config = dict(
    num_hidden_layers=15,
    head_dim=32,
    init_std_qkv=0.0625,
)
Each number is 50 + 10 x the weight over its row's rms, rounded and kept within 0 to 99. Layers, rows and columns count from 0. The size before them is the row's rms in percent of the matrix's.

# layer 8 MLP up, 256x64, rms 0.183, rows 156-210, columns 0-63
105:38 33 51 40 40 42 57 48 60 55 63 76 55 55 67 45 64 43 43 50 30 60 49 38 50 46 68 50 63 60 47 48 45 42 35 41 48 40 46 53 49 50 61 49 43 63 46 41 35 54 64 42 60 59 48 53 57 52 57 34 58 27 48 63
104:50 39 37 27 52 41 59 49 43 52 36 42 35 37 52 40 62 46 62 45 48 63 48 53 53 36 54 47 37 52 42 39 43 60 44 51 60 43 42 53 52 59 50 55 57 57 45 53 42 71 42 42 53 59 55 46 55 65 55 50 79 77 38 54
117:60 58 46 38 54 48 39 55 41 46 38 43 52 40 43 50 38 29 40 35 34 31 62 60 61 66 61 55 47 59 53 43 42 45 73 40 49 47 43 63 47 55 54 52 49 64 54 56 63 65 51 45 39 55 30 60 67 63 42 51 43 54 62 44
101:42 34 53 41 65 34 53 42 39 57 57 43 53 62 57 28 43 59 30 67 33 56 57 44 54 51 49 34 52 61 40 43 49 38 43 47 55 49 43 51 66 58 49 57 32 43 38 51 61 52 59 65 51 45 55 53 47 29 47 55 50 46 52 73
110:54 61 61 35 51 44 49 65 59 53 38 35 66 50 43 38 27 40 56 59 36 54 65 46 47 43 56 45 41 47 49 38 56 46 40 37 52 30 44 51 56 45 72 45 52 60 64 51 46 53 70 53 52 48 53 59 60 63 53 29 45 56 65 49
113:51 46 47 72 66 51 43 51 47 54 56 64 58 51 59 42 39 47 37 36 43 31 39 40 50 67 51 61 36 49 45 53 50 46 50 64 39 49 46 44 47 57 56 41 60 31 48 57 59 52 75 57 41 58 32 45 62 59 48 60 54 27 43 62
106:52 48 55 46 52 57 46 43 79 36 45 38 45 42 48 42 65 47 53 51 70 66 38 39 53 47 53 66 46 61 64 46 48 29 53 46 57 49 65 45 39 53 50 44 49 43 60 46 42 64 34 43 34 59 55 32 53 54 53 43 47 69 66 46
109:69 30 56 35 58 51 50 41 51 50 48 49 46 53 59 48 42 44 45 52 65 18 52 52 53 62 38 41 51 55 54 46 43 64 43 70 55 50 48 55 34 48 43 62 58 43 62 49 37 62 44 37 47 46 48 55 55 54 56 44 56 35 28 72
090:60 34 42 46 57 45 33 47 43 70 46 57 58 47 56 53 47 46 60 53 45 43 34 42 52 53 64 25 35 75 46 46 60 55 44 68 49 49 54 61 34 55 57 42 46 52 46 59 49 51 49 42 45 46 42 58 36 59 47 65 55 58 33 71
095:49 53 31 44 30 41 46 40 50 42 47 35 64 66 58 63 47 61 43 46 37 55 45 40 53 54 62 45 66 40 67 50 43 57 53 35 58 53 52 54 64 46 52 44 47 65 41 54 47 48 49 44 57 39 69 54 72 41 40 29 54 33 55 53
107:40 38 52 52 54 45 45 57 42 61 40 46 46 40 52 34 46 55 46 43 31 60 31 65 36 46 61 62 53 50 62 39 51 42 35 59 50 69 77 47 75 56 48 48 38 46 51 45 66 53 49 50 47 40 68 38 46 52 55 41 57 45 46 52
105:56 62 46 60 63 30 56 38 53 41 72 44 62 59 36 56 47 44 49 46 46 38 29 50 38 41 66 48 43 54 51 55 36 55 55 67 63 51 60 66 43 47 61 35 46 46 59 67 55 61 53 45 57 50 51 36 44 52 59 55 31 60 48 37
101:54 31 49 43 46 33 57 65 48 65 35 36 32 59 57 53 32 46 60 49 35 45 49 57 54 53 55 45 45 63 32 40 62 59 35 66 48 60 42 47 53 53 42 60 46 66 53 65 44 65 58 56 40 42 31 53 60 44 50 54 46 48 52 65
104:59 54 49 53 67 33 60 62 62 59 60 42 50 58 50 59 53 50 64 25 43 44 38 58 59 53 41 45 52 66 58 30 34 21 42 46 46 53 41 52 48 47 52 48 38 35 47 55 59 45 45 70 46 49 56 49 54 48 43 60 60 44 59 64
104:38 58 39 69 49 48 59 36 71 59 58 50 54 37 51 56 42 49 48 46 53 53 39 53 51 60 62 42 57 66 54 45 58 45 64 29 53 28 65 37 54 33 46 68 43 57 63 51 42 48 59 55 52 45 66 35 60 47 42 49 44 60 46 38
103:53 58 41 67 40 48 43 34 57 37 54 51 63 33 58 34 71 49 39 44 47 50 53 44 52 50 58 48 46 60 47 63 58 50 45 46 65 40 48 35 33 51 56 32 58 61 65 57 41 64 61 58 52 64 65 48 51 44 35 34 59 55 40 58
095:21 55 64 45 60 50 51 38 47 62 60 57 67 56 59 39 62 42 54 50 56 46 46 49 73 46 48 54 31 44 48 30 38 33 63 41 72 47 50 46 60 52 46 51 56 46 45 38 51 49 43 50 49 52 73 36 37 55 52 53 50 55 42 54
106:38 55 42 58 51 55 45 49 40 54 47 60 59 48 38 37 48 41 44 61 33 66 49 71 57 45 42 53 40 54 57 56 52 55 52 45 42 40 37 47 40 67 66 49 32 56 65 36 61 66 43 52 54 41 48 27 56 55 47 50 75 55 61 43
101:61 73 44 54 54 43 45 47 65 58 32 35 45 46 57 47 64 44 60 68 41 47 47 62 50 53 47 41 31 46 46 31 48 60 51 43 67 57 47 49 61 66 62 33 45 47 60 53 63 38 52 36 36 30 44 44 54 52 58 58 43 57 50 46
108:44 68 71 46 52 43 52 50 58 63 65 45 62 49 58 24 47 64 47 59 51 43 71 61 46 49 56 51 48 66 55 43 48 44 49 25 61 51 41 55 48 54 33 56 44 39 48 55 62 49 51 42 50 44 60 43 43 44 37 32 62 57 30 52
098:56 43 49 41 48 31 50 38 53 52 52 61 54 41 45 51 33 58 62 66 52 67 47 60 64 48 52 45 55 53 40 50 79 37 50 45 59 53 37 43 51 30 52 65 38 45 45 41 45 51 52 43 64 55 59 47 48 48 61 38 50 71 28 60
111:58 45 53 53 34 62 36 76 54 51 57 48 67 56 47 64 44 53 36 66 45 41 46 61 62 46 58 39 40 46 51 37 51 50 43 69 40 45 34 38 52 48 44 48 74 47 50 49 69 55 57 51 32 40 39 50 61 54 42 36 48 39 46 49
097:52 56 45 60 43 46 39 62 60 49 55 54 63 51 44 41 78 38 48 25 38 42 53 43 52 50 52 53 54 35 61 50 28 37 54 69 66 59 49 59 40 60 39 41 59 45 38 53 49 51 53 55 37 53 47 35 59 66 60 37 54 42 53 52
093:55 53 45 57 55 29 49 48 50 48 74 51 61 42 48 64 65 51 34 72 59 50 55 64 71 50 39 48 50 35 50 49 39 43 47 39 63 41 57 72 57 58 43 37 52 58 47 41 43 50 57 37 37 42 60 50 54 33 53 42 33 50 50 46
105:47 46 51 40 59 49 47 52 64 53 50 35 66 52 57 32 42 24 52 45 32 55 35 42 47 49 59 57 64 57 47 35 43 38 50 49 41 36 42 62 38 55 53 66 35 57 69 59 57 51 48 40 61 59 47 55 56 70 58 52 50 65 42 43
099:56 62 51 44 59 37 46 47 46 48 50 53 40 70 62 55 50 46 45 46 48 38 61 62 47 53 54 34 22 75 68 45 37 50 55 62 45 50 54 43 36 33 60 42 53 53 63 61 43 65 42 57 32 47 62 44 49 66 44 50 53 53 60 51
097:38 40 48 37 39 47 48 56 56 58 48 54 37 29 49 52 61 55 51 60 51 48 42 54 55 62 35 49 65 52 50 50 60 38 53 66 39 53 27 68 63 51 30 51 37 30 53 48 35 43 67 49 55 50 75 47 52 59 53 54 54 40 59 48
099:41 55 53 47 61 47 58 55 56 59 44 49 39 51 34 57 63 37 32 60 37 58 41 57 68 50 51 50 38 36 39 58 42 52 45 71 71 37 57 57 46 55 53 47 52 65 33 51 46 67 47 49 45 58 29 44 40 64 53 45 62 34 45 54
101:52 46 50 76 51 49 61 53 42 44 52 46 50 53 54 42 55 47 44 67 49 49 51 49 58 47 44 50 22 43 47 58 31 47 59 37 50 42 59 61 57 48 50 37 62 44 77 65 74 49 46 49 38 44 44 42 60 45 61 48 57 44 31 64
109:57 57 43 47 49 38 67 45 64 36 55 32 66 51 39 46 45 36 48 35 57 47 33 69 61 47 73 32 59 50 46 54 68 58 55 45 53 55 49 62 46 59 45 45 51 43 50 51 48 48 54 73 53 58 35 37 41 52 47 56 63 41 40 53
103:46 63 58 32 58 61 58 51 53 46 55 66 57 45 45 65 47 58 46 55 32 38 48 39 57 46 54 70 51 60 50 54 46 26 38 56 68 49 61 49 46 51 30 53 37 39 35 60 55 59 52 69 52 43 35 48 39 51 39 43 36 39 48 59
118:61 42 47 48 63 41 50 52 59 59 57 42 45 30 55 52 45 42 52 52 61 37 64 54 73 68 47 38 27 37 50 30 41 47 51 55 47 50 62 63 62 53 40 56 64 43 41 56 29 37 71 39 55 55 44 47 59 55 54 51 53 47 56 52
105:69 61 44 42 41 43 44 41 65 59 43 41 57 40 52 33 42 42 47 55 39 34 52 48 45 64 44 52 66 52 49 61 60 61 44 52 50 46 53 49 58 41 56 57 68 38 38 48 64 58 43 59 54 41 56 64 65 57 32 41 53 42 32 74
098:41 48 43 41 58 37 63 51 45 61 64 56 65 46 72 42 56 57 47 64 67 44 45 57 55 52 24 62 52 51 58 56 57 45 32 48 44 48 34 55 42 42 51 33 49 54 41 40 61 54 69 40 38 67 51 50 58 51 38 32 53 49 51 56
100:33 49 45 62 44 47 67 43 40 45 62 72 51 58 40 42 43 33 55 50 39 61 31 65 53 54 40 46 42 61 58 38 60 45 52 73 38 58 54 46 49 41 57 42 48 60 52 48 44 70 51 66 43 54 38 38 49 61 58 53 56 62 34 46
104:48 58 57 68 32 36 55 52 66 48 66 36 37 63 52 44 63 66 71 58 45 56 46 56 60 46 31 58 33 56 60 33 51 44 59 46 47 52 47 59 34 51 47 41 44 42 45 68 50 54 53 53 38 58 60 50 56 39 42 32 49 45 42 50
099:62 62 36 64 76 48 55 43 46 41 63 55 59 56 49 33 51 51 30 50 40 49 50 56 42 34 47 53 31 70 53 33 63 40 40 60 58 43 57 51 51 50 65 53 51 45 55 47 48 56 73 41 47 41 47 38 56 50 53 39 58 56 53 33
113:58 47 33 51 59 36 59 50 50 36 48 49 48 48 66 57 52 56 56 52 22 35 44 51 52 53 55 39 60 54 25 48 29 41 59 39 63 53 56 64 69 55 32 43 39 54 53 61 41 51 49 46 70 58 50 59 50 47 55 50 46 43 46 64
093:42 42 50 45 51 37 44 50 49 49 46 55 67 56 52 59 56 40 57 55 46 50 37 50 36 66 44 47 41 55 42 48 29 39 40 50 62 49 50 51 39 49 38 70 37 46 49 69 52 43 66 41 57 41 45 65 40 69 46 62 42 53 63 79
089:46 50 35 50 44 44 53 65 60 53 44 80 53 49 57 57 44 59 41 39 45 49 49 52 43 27 42 65 50 46 42 51 65 31 32 51 42 43 50 55 58 47 42 51 50 51 46 54 60 51 36 67 59 79 60 52 57 50 36 52 38 59 52 61
093:39 56 45 56 59 42 59 54 64 57 51 55 65 33 57 31 45 43 54 64 49 32 66 57 58 41 24 56 35 54 69 36 51 52 38 64 44 41 48 47 39 60 41 48 63 41 62 54 53 44 48 54 55 47 65 47 48 49 41 52 57 61 33 41
105:47 49 52 49 51 40 61 43 48 49 38 49 29 55 36 31 55 47 34 60 52 51 47 63 45 44 48 67 44 62 37 57 54 46 73 58 66 39 54 50 38 50 54 51 57 38 72 70 41 71 58 55 45 48 53 45 40 31 58 57 43 49 52 55
093:64 36 52 52 36 43 46 47 47 61 58 44 67 37 36 55 40 61 38 48 44 29 43 42 41 56 55 42 43 52 69 67 71 48 63 38 60 42 61 48 47 51 54 46 54 51 55 45 37 53 63 43 37 49 49 45 57 60 68 31 64 49 47 64
099:42 46 46 42 67 40 65 54 42 51 50 49 66 53 63 41 49 55 51 49 43 62 37 58 46 53 42 50 48 48 50 49 56 42 56 48 49 47 67 43 55 73 49 45 36 46 56 59 47 40 77 56 15 29 35 45 49 58 52 44 56 45 55 60
110:38 59 37 53 61 43 65 46 59 43 54 62 49 39 73 60 43 44 50 31 27 46 37 54 51 59 61 68 42 54 55 57 58 59 52 53 37 46 38 35 48 44 54 51 39 51 70 50 49 56 50 35 37 54 54 38 48 37 58 64 60 57 54 66
107:22 57 43 39 37 65 35 70 65 45 52 52 53 42 60 51 55 32 57 39 40 56 45 39 63 53 49 48 56 58 35 60 59 46 44 50 52 49 46 55 58 37 42 48 51 63 59 56 62 56 63 48 54 36 49 41 52 63 31 50 50 38 66 64
101:55 65 62 63 40 51 54 44 40 69 52 42 43 56 69 28 44 36 49 57 45 52 51 58 40 60 62 34 57 43 57 34 47 46 53 52 47 50 49 48 68 38 39 43 56 46 70 48 56 40 58 41 64 57 55 35 50 34 46 47 43 58 29 58
101:48 57 54 49 39 45 49 35 54 36 44 56 66 48 34 65 52 50 47 34 46 62 44 55 54 51 46 52 50 67 47 55 55 49 57 46 53 61 53 56 45 32 71 38 40 54 23 59 37 61 58 29 47 40 55 73 53 48 44 47 55 40 64 62
096:60 46 62 48 53 62 67 47 53 46 52 60 47 46 57 68 53 56 45 50 50 47 51 48 60 53 36 46 35 53 43 45 48 60 43 44 66 48 47 56 37 27 51 40 47 75 40 72 41 53 41 36 44 47 53 62 61 59 37 33 55 48 69 32
093:45 55 52 53 49 53 54 47 58 33 53 34 49 38 39 52 63 54 45 66 59 55 56 46 57 57 25 36 49 43 57 45 56 47 64 34 56 60 44 66 57 47 52 41 47 35 47 64 38 42 66 75 57 42 29 46 59 47 49 53 52 52 48 71
093:48 44 55 27 52 29 51 44 61 54 32 51 45 51 62 57 55 52 55 44 44 64 48 42 59 43 64 71 41 52 53 44 42 56 56 55 32 55 47 56 56 21 77 55 52 44 52 66 33 50 50 57 43 41 56 57 50 46 52 57 49 40 56 44
076:55 51 52 50 66 47 53 40 41 48 45 43 46 41 40 56 53 48 65 56 58 58 46 58 37 45 69 41 68 56 61 44 39 65 46 65 37 51 63 61 67 37 45 49 48 35 51 44 21 65 43 57 43 58 39 39 48 51 45 41 43 68 55 57
108:47 46 57 33 53 39 46 62 53 67 40 53 51 51 59 33 43 39 44 43 51 35 57 53 66 46 50 63 57 60 47 32 67 45 39 43 56 58 45 48 57 24 35 47 51 64 61 42 48 74 47 62 43 45 60 54 42 51 40 70 56 47 50 46
089:32 28 49 64 48 51 68 50 47 56 54 55 55 45 57 48 45 51 39 45 52 46 47 52 49 83 45 41 47 45 54 31 53 50 21 50 48 50 59 43 44 59 52 55 54 36 52 57 64 39 51 36 44 56 48 59 61 45 57 52 78 51 45 49
118:39 62 43 42 47 58 76 59 49 51 43 51 54 34 56 39 48 43 49 44 32 32 52 50 57 39 51 45 59 62 49 54 53 37 56 60 53 41 31 62 68 27 40 49 53 60 54 51 52 57 45 42 65 58 68 39 37 57 64 42 58 51 44 48
# layer 8 MLP down (transposed), 256x64, rms 0.249, rows 156-209, columns 0-63
117:55 62 35 77 35 50 33 43 43 58 42 48 50 70 45 44 61 68 59 48 44 41 69 39 45 46 47 52 56 51 43 56 47 45 48 45 40 61 55 53 55 53 56 51 44 59 44 69 56 35 43 33 59 47 35 33 56 32 59 51 37 55 52 59
100:47 56 36 38 58 40 47 52 50 38 61 51 40 47 54 50 43 65 46 45 37 70 52 52 76 59 38 53 45 56 52 56 53 47 73 39 35 44 61 37 60 38 41 40 35 61 48 38 65 52 55 62 58 41 56 52 45 44 30 59 41 50 54 63
115:52 60 40 45 41 50 49 56 61 58 55 43 50 67 34 43 46 61 44 69 61 71 36 48 45 53 52 58 46 43 49 42 51 40 16 53 66 48 47 51 59 63 61 43 42 54 44 50 52 47 22 55 49 41 48 46 45 58 65 37 41 56 60 56
113:44 50 38 42 40 50 47 35 54 53 60 55 51 50 65 60 43 43 45 35 41 42 49 55 45 71 33 49 42 30 56 58 43 55 46 45 57 45 49 44 58 28 46 65 54 62 45 57 42 53 39 45 57 43 60 73 69 70 70 54 47 41 50 52
112:36 73 42 42 63 61 47 58 46 46 54 50 47 43 60 56 43 57 33 57 57 60 64 66 46 48 48 40 54 59 56 25 48 34 40 48 39 35 52 69 57 43 45 35 55 45 38 52 52 61 35 49 64 66 60 38 58 53 56 38 46 52 47 42
113:34 42 47 44 41 39 45 36 48 71 48 64 37 35 62 40 54 35 44 49 35 48 63 55 60 59 54 54 49 68 52 56 44 42 44 53 48 61 55 73 69 43 48 53 35 59 44 53 54 34 41 61 55 37 45 57 56 62 36 47 54 57 66 51
100:28 51 49 43 56 68 54 44 43 61 37 69 41 46 54 47 49 40 46 53 54 54 34 52 52 60 46 36 74 64 67 42 37 49 65 55 43 43 46 36 41 43 65 50 49 67 54 59 48 53 46 60 27 39 46 49 46 48 62 59 40 48 56 62
104:43 67 58 49 42 45 45 52 41 43 57 53 64 64 40 45 71 43 56 74 43 62 50 41 41 71 54 64 63 47 42 32 53 44 45 37 61 37 60 31 53 59 35 46 45 38 57 55 66 45 40 62 47 56 38 46 50 54 44 49 51 40 59 51
083:44 39 45 44 54 64 51 49 87 45 43 59 61 39 51 46 52 54 51 46 64 57 65 34 55 31 53 48 52 43 49 55 58 54 47 70 45 44 53 58 65 42 26 51 42 59 48 55 42 45 41 58 61 55 65 40 47 47 31 47 44 44 55 39
083:62 63 47 50 54 36 37 57 37 53 48 40 53 60 34 36 58 40 55 51 55 59 51 43 58 37 42 54 42 57 47 21 55 55 71 60 63 52 57 46 54 65 66 36 58 48 58 41 54 39 38 39 50 46 50 55 46 38 43 48 45 71 66 62
112:45 55 51 61 37 39 40 45 54 23 54 37 52 43 48 50 51 52 37 39 55 60 49 45 55 30 40 38 65 50 54 51 59 49 37 53 40 45 47 62 61 43 51 56 55 50 72 47 34 54 52 51 56 79 73 49 57 58 49 60 38 43 60 54
101:27 36 52 42 41 71 56 43 45 60 44 31 42 42 40 45 54 51 49 49 42 50 44 55 49 59 65 56 43 77 49 38 48 44 44 73 70 52 51 53 57 71 65 58 52 43 47 52 51 41 58 38 46 41 55 46 63 44 60 50 56 42 40 58
096:41 39 51 49 60 58 67 52 43 34 69 73 61 39 55 47 51 59 48 30 61 47 47 60 51 34 57 50 31 38 41 69 49 54 67 49 44 53 47 36 51 46 41 48 52 61 41 56 61 61 52 33 39 60 61 56 37 38 51 41 61 55 47 47
123:29 47 60 54 43 60 57 46 46 42 59 60 64 66 78 57 59 55 47 55 39 50 49 45 50 63 45 53 51 54 43 39 49 47 20 43 48 49 52 58 53 38 43 54 25 56 52 27 61 43 42 43 60 44 51 57 54 52 46 62 46 55 44 64
100:39 35 63 68 69 68 60 61 58 43 52 51 64 37 42 44 45 50 59 50 36 45 42 45 33 43 53 33 41 45 49 43 51 59 68 43 62 44 59 28 44 50 43 59 41 48 58 41 59 61 56 51 56 53 44 64 33 39 49 55 58 67 54 46
096:41 26 62 34 51 50 42 40 71 44 47 59 65 50 53 47 49 56 57 49 56 48 50 43 45 45 46 59 41 44 39 45 49 61 51 31 42 59 44 45 67 56 43 67 36 56 39 46 61 56 40 46 62 45 61 72 78 54 53 39 55 47 39 43
090:49 49 38 47 60 51 54 45 53 40 42 39 51 62 75 58 59 49 39 49 31 63 52 37 35 54 67 66 72 69 53 48 59 51 33 37 48 56 37 49 41 49 41 49 48 45 51 54 45 46 46 55 28 45 38 56 49 60 57 49 68 39 57 55
099:55 41 53 49 47 62 58 37 65 45 52 40 61 56 51 46 38 42 51 29 69 44 45 43 45 60 47 40 57 51 37 68 61 45 55 64 60 56 51 48 45 41 45 45 70 60 47 39 66 33 61 47 40 44 63 17 49 56 51 43 50 54 54 47
095:51 56 34 54 73 48 43 40 44 52 55 55 48 55 53 56 44 53 47 44 49 47 52 51 62 40 50 46 52 60 25 51 55 41 45 64 19 46 55 58 68 47 31 67 51 48 56 36 49 48 39 50 48 70 56 63 37 58 39 38 46 58 60 63
104:61 40 38 53 42 57 64 69 51 34 30 36 46 40 63 49 40 40 55 44 38 55 33 54 54 44 32 49 61 57 42 49 66 71 50 45 61 52 62 54 56 57 54 64 47 53 58 25 49 47 49 55 52 57 51 42 47 36 57 62 44 39 62 50
095:38 33 56 27 64 59 60 62 61 67 38 61 49 60 45 37 49 57 40 60 39 37 64 37 42 44 60 46 49 38 54 58 66 54 48 38 53 57 58 51 63 46 38 65 45 59 33 47 37 56 38 54 53 39 42 57 57 45 53 47 36 57 58 45
116:45 49 32 36 38 78 44 53 59 29 47 56 38 55 52 42 46 50 54 47 55 51 50 32 60 42 57 31 63 49 65 55 61 55 61 42 41 61 48 58 54 47 40 55 53 70 52 55 47 37 35 41 44 57 63 49 49 58 57 55 43 32 54 62
086:39 60 53 62 70 61 33 57 39 40 47 39 57 66 53 53 51 63 49 57 51 47 25 64 54 57 52 45 45 47 51 45 47 67 52 48 27 43 63 58 67 54 54 57 35 33 40 49 48 54 35 55 55 55 42 63 55 43 33 63 44 44 52 48
086:38 44 46 38 43 34 51 49 44 46 46 55 55 58 67 58 37 44 42 33 49 58 49 52 26 48 51 43 42 66 53 48 49 50 63 50 35 64 48 43 49 42 54 38 52 64 71 43 43 62 52 47 32 50 69 52 62 57 70 59 61 47 35 62
102:44 47 52 51 48 69 46 44 56 49 35 65 58 28 66 46 49 56 44 48 57 57 48 60 48 61 42 49 35 47 61 42 64 59 36 42 55 58 71 38 71 32 63 45 50 48 32 51 57 34 43 58 41 44 46 46 48 43 50 69 49 46 61 36
100:41 48 48 72 47 45 57 48 50 46 47 52 41 50 68 38 65 37 73 44 68 29 55 66 54 45 52 47 35 61 57 49 43 54 65 52 53 42 49 30 50 55 67 40 56 40 57 45 40 57 53 57 56 43 32 62 47 40 46 60 57 35 43 44
089:37 44 75 55 55 80 40 56 41 67 49 51 68 60 44 39 45 56 67 45 37 32 49 58 33 37 62 54 48 44 43 46 42 45 55 44 45 47 40 46 35 44 64 59 50 48 54 42 37 53 47 62 43 58 38 63 44 60 48 60 55 47 51 49
097:54 72 51 42 50 42 43 28 67 49 66 38 39 40 42 46 54 60 49 67 53 56 42 67 64 42 46 54 56 45 58 45 58 66 54 44 47 69 54 47 60 44 39 42 46 47 35 37 46 41 57 55 49 58 55 60 38 35 55 63 43 48 58 29
108:57 63 38 43 58 66 40 52 53 54 47 60 48 45 43 48 34 48 54 31 57 59 76 63 44 68 34 38 41 41 57 44 51 42 60 72 56 49 39 46 59 28 47 55 49 42 52 35 55 45 50 53 40 49 46 53 50 45 58 48 58 36 68 63
128:39 49 46 43 27 51 51 35 43 50 64 63 61 38 55 41 50 44 52 46 54 44 54 74 47 45 54 51 63 51 47 41 44 80 41 47 59 49 59 37 53 45 39 34 67 56 66 32 55 38 35 58 54 49 51 44 43 53 58 70 53 50 48 54
108:32 66 65 50 48 43 53 57 53 34 53 70 44 39 40 52 51 53 65 57 39 60 48 46 40 50 50 59 51 54 56 57 28 52 66 53 28 51 50 51 51 51 46 51 62 62 31 45 46 59 38 66 59 47 39 20 51 44 59 57 52 48 51 54
115:57 60 39 59 55 44 52 48 51 58 61 63 53 50 50 67 46 56 54 43 50 39 57 66 40 36 59 54 54 48 59 38 44 59 55 57 34 52 34 64 19 64 65 40 54 43 46 54 43 60 40 53 48 46 40 27 50 57 64 29 56 43 49 50
099:47 57 80 54 38 42 46 41 47 39 59 61 58 52 39 23 32 48 48 62 46 53 48 42 66 42 45 49 55 60 74 46 48 52 52 55 44 52 46 47 32 55 63 55 49 38 52 54 46 65 37 46 40 38 61 54 53 67 63 41 50 53 41 51
105:52 60 53 53 57 42 58 49 52 41 46 28 46 23 65 55 28 52 49 56 56 57 50 49 53 62 70 40 33 61 51 43 53 46 36 63 59 60 57 43 46 53 53 46 48 50 42 47 49 54 61 45 16 42 56 68 55 51 53 53 50 62 42 57
104:49 53 61 45 48 62 60 53 51 48 27 28 43 51 53 50 47 56 59 51 72 37 38 43 54 55 62 30 45 53 39 57 44 40 46 60 54 47 62 72 44 50 64 44 62 41 57 55 67 32 58 44 52 44 40 69 45 50 55 35 42 58 41 42
089:54 58 62 43 57 44 60 53 45 49 52 66 53 39 59 59 34 50 32 55 49 32 35 57 52 62 41 46 50 49 48 53 52 46 53 38 68 50 65 22 35 38 56 48 56 46 46 61 47 51 67 61 69 51 33 33 52 52 50 53 38 65 44 50
093:51 34 52 24 50 61 44 32 38 31 46 45 45 50 45 62 56 53 46 42 49 59 53 67 58 64 50 37 67 62 38 47 63 44 53 44 51 48 40 63 66 45 48 38 38 55 54 48 50 53 52 54 50 49 46 48 75 57 58 56 36 33 62 61
096:34 67 49 34 46 71 46 43 60 53 60 34 58 50 61 41 41 47 49 39 50 65 61 33 53 44 60 50 51 60 65 44 49 32 51 47 42 38 64 44 38 43 47 55 52 69 38 42 56 50 42 63 56 66 63 35 46 51 58 46 68 48 47 49
096:60 47 54 68 34 51 50 48 45 62 58 60 48 57 32 44 42 22 47 42 64 57 61 52 63 45 47 36 51 47 50 48 39 47 31 62 56 50 48 41 70 49 36 68 43 53 57 42 55 45 48 52 44 61 39 58 50 56 63 51 66 39 32 41
085:64 33 56 63 43 54 43 47 53 55 52 49 58 39 54 43 39 54 54 50 66 54 44 55 48 46 30 52 56 38 73 54 32 54 56 50 54 63 63 59 48 58 50 59 63 45 52 48 44 26 62 50 46 20 51 63 32 44 55 49 56 43 45 39
093:40 28 62 44 40 67 66 57 50 40 38 54 55 56 48 65 62 58 58 46 51 48 56 46 40 56 53 52 28 52 52 60 45 57 66 40 59 56 41 45 43 51 41 46 38 48 47 65 36 47 63 58 47 50 44 22 64 52 35 54 32 57 52 57
107:47 44 56 76 38 53 47 40 42 46 69 38 64 49 27 56 39 53 58 61 51 37 50 60 63 41 52 59 49 57 55 41 44 40 48 48 46 49 31 56 41 47 63 64 65 53 48 51 66 41 46 42 63 62 47 28 52 50 51 48 32 52 61 57
093:50 60 50 47 61 36 49 47 45 50 53 55 50 73 59 53 55 42 46 42 59 62 47 37 66 36 53 63 49 61 34 43 56 40 48 39 38 49 39 43 43 46 63 36 55 42 41 47 57 71 36 62 43 53 48 61 67 53 36 66 32 64 35 50
107:38 46 52 40 49 54 46 50 60 39 55 40 44 63 53 53 64 61 60 55 47 47 61 62 45 50 46 38 58 63 59 60 55 52 40 32 25 60 51 29 42 56 42 53 40 56 44 42 56 44 59 65 42 39 44 68 46 35 50 76 58 34 51 48
113:67 58 48 66 43 61 32 61 51 52 66 31 49 51 30 58 65 66 53 49 58 47 51 57 40 56 45 35 62 57 46 31 41 47 50 50 50 50 50 59 45 51 59 47 59 33 39 66 59 55 48 42 67 46 39 55 55 42 52 29 39 52 35 50
108:62 67 48 59 44 62 43 42 55 50 58 53 53 54 56 40 63 57 52 50 63 66 49 58 40 41 35 51 39 39 35 55 60 55 26 44 43 59 63 46 60 39 57 52 55 37 38 30 60 40 21 43 53 56 51 49 48 57 42 48 53 59 54 68
101:47 48 46 46 45 57 60 56 51 21 42 50 49 41 34 44 54 50 50 40 39 41 79 49 56 44 46 46 54 53 29 55 52 53 57 63 29 72 59 50 51 66 48 60 34 51 59 45 59 41 46 48 59 71 50 56 54 51 62 57 50 41 44 40
087:49 53 56 51 51 63 51 47 57 57 60 52 41 50 50 52 45 34 46 55 35 64 60 42 55 55 47 41 60 30 35 48 52 44 51 54 68 43 74 48 40 47 44 43 60 28 70 51 57 55 42 60 61 72 35 38 42 61 55 59 41 38 44 37
097:45 55 62 67 31 41 47 45 47 64 67 51 44 50 32 54 54 31 49 42 52 51 63 67 46 56 43 40 53 58 44 43 41 43 54 51 57 41 53 43 49 59 50 37 58 34 67 43 56 42 65 54 68 40 66 41 61 48 53 38 42 42 36 69
088:55 35 57 55 57 56 42 54 40 46 62 18 65 53 48 56 58 48 51 34 48 62 41 38 44 53 52 58 57 48 41 49 52 53 53 55 69 54 56 49 39 56 57 68 65 43 44 52 38 63 50 37 59 42 59 54 50 46 50 15 43 53 41 51
106:60 40 47 50 43 71 55 80 45 61 71 50 68 44 43 46 46 58 41 37 69 47 57 62 42 47 47 57 58 56 42 48 49 33 45 35 62 38 41 55 60 45 48 41 68 50 46 53 44 51 36 50 48 50 34 68 47 41 50 44 50 43 43 44
080:54 49 46 36 22 55 67 56 46 31 44 45 64 56 41 60 54 44 51 58 46 56 48 30 52 58 32 50 31 42 37 58 48 39 55 54 42 35 46 38 51 50 36 53 54 52 60 56 55 55 58 61 42 71 66 64 63 52 56 47 58 58 46 46
106:51 53 68 58 48 32 61 56 46 66 48 40 61 51 50 48 22 49 40 43 34 46 55 63 45 49 59 61 43 67 42 53 39 63 49 44 49 62 54 44 60 29 63 61 50 51 62 70 41 46 48 48 33 55 48 40 41 34 52 42 59 50 42 50
083:44 56 39 44 55 39 40 43 30 52 34 64 59 65 41 52 67 56 59 50 62 63 60 54 54 47 45 46 59 41 50 64 40 48 45 44 52 49 47 55 43 40 20 61 46 58 45 54 59 74 42 59 39 47 38 45 42 54 43 63 34 55 64 49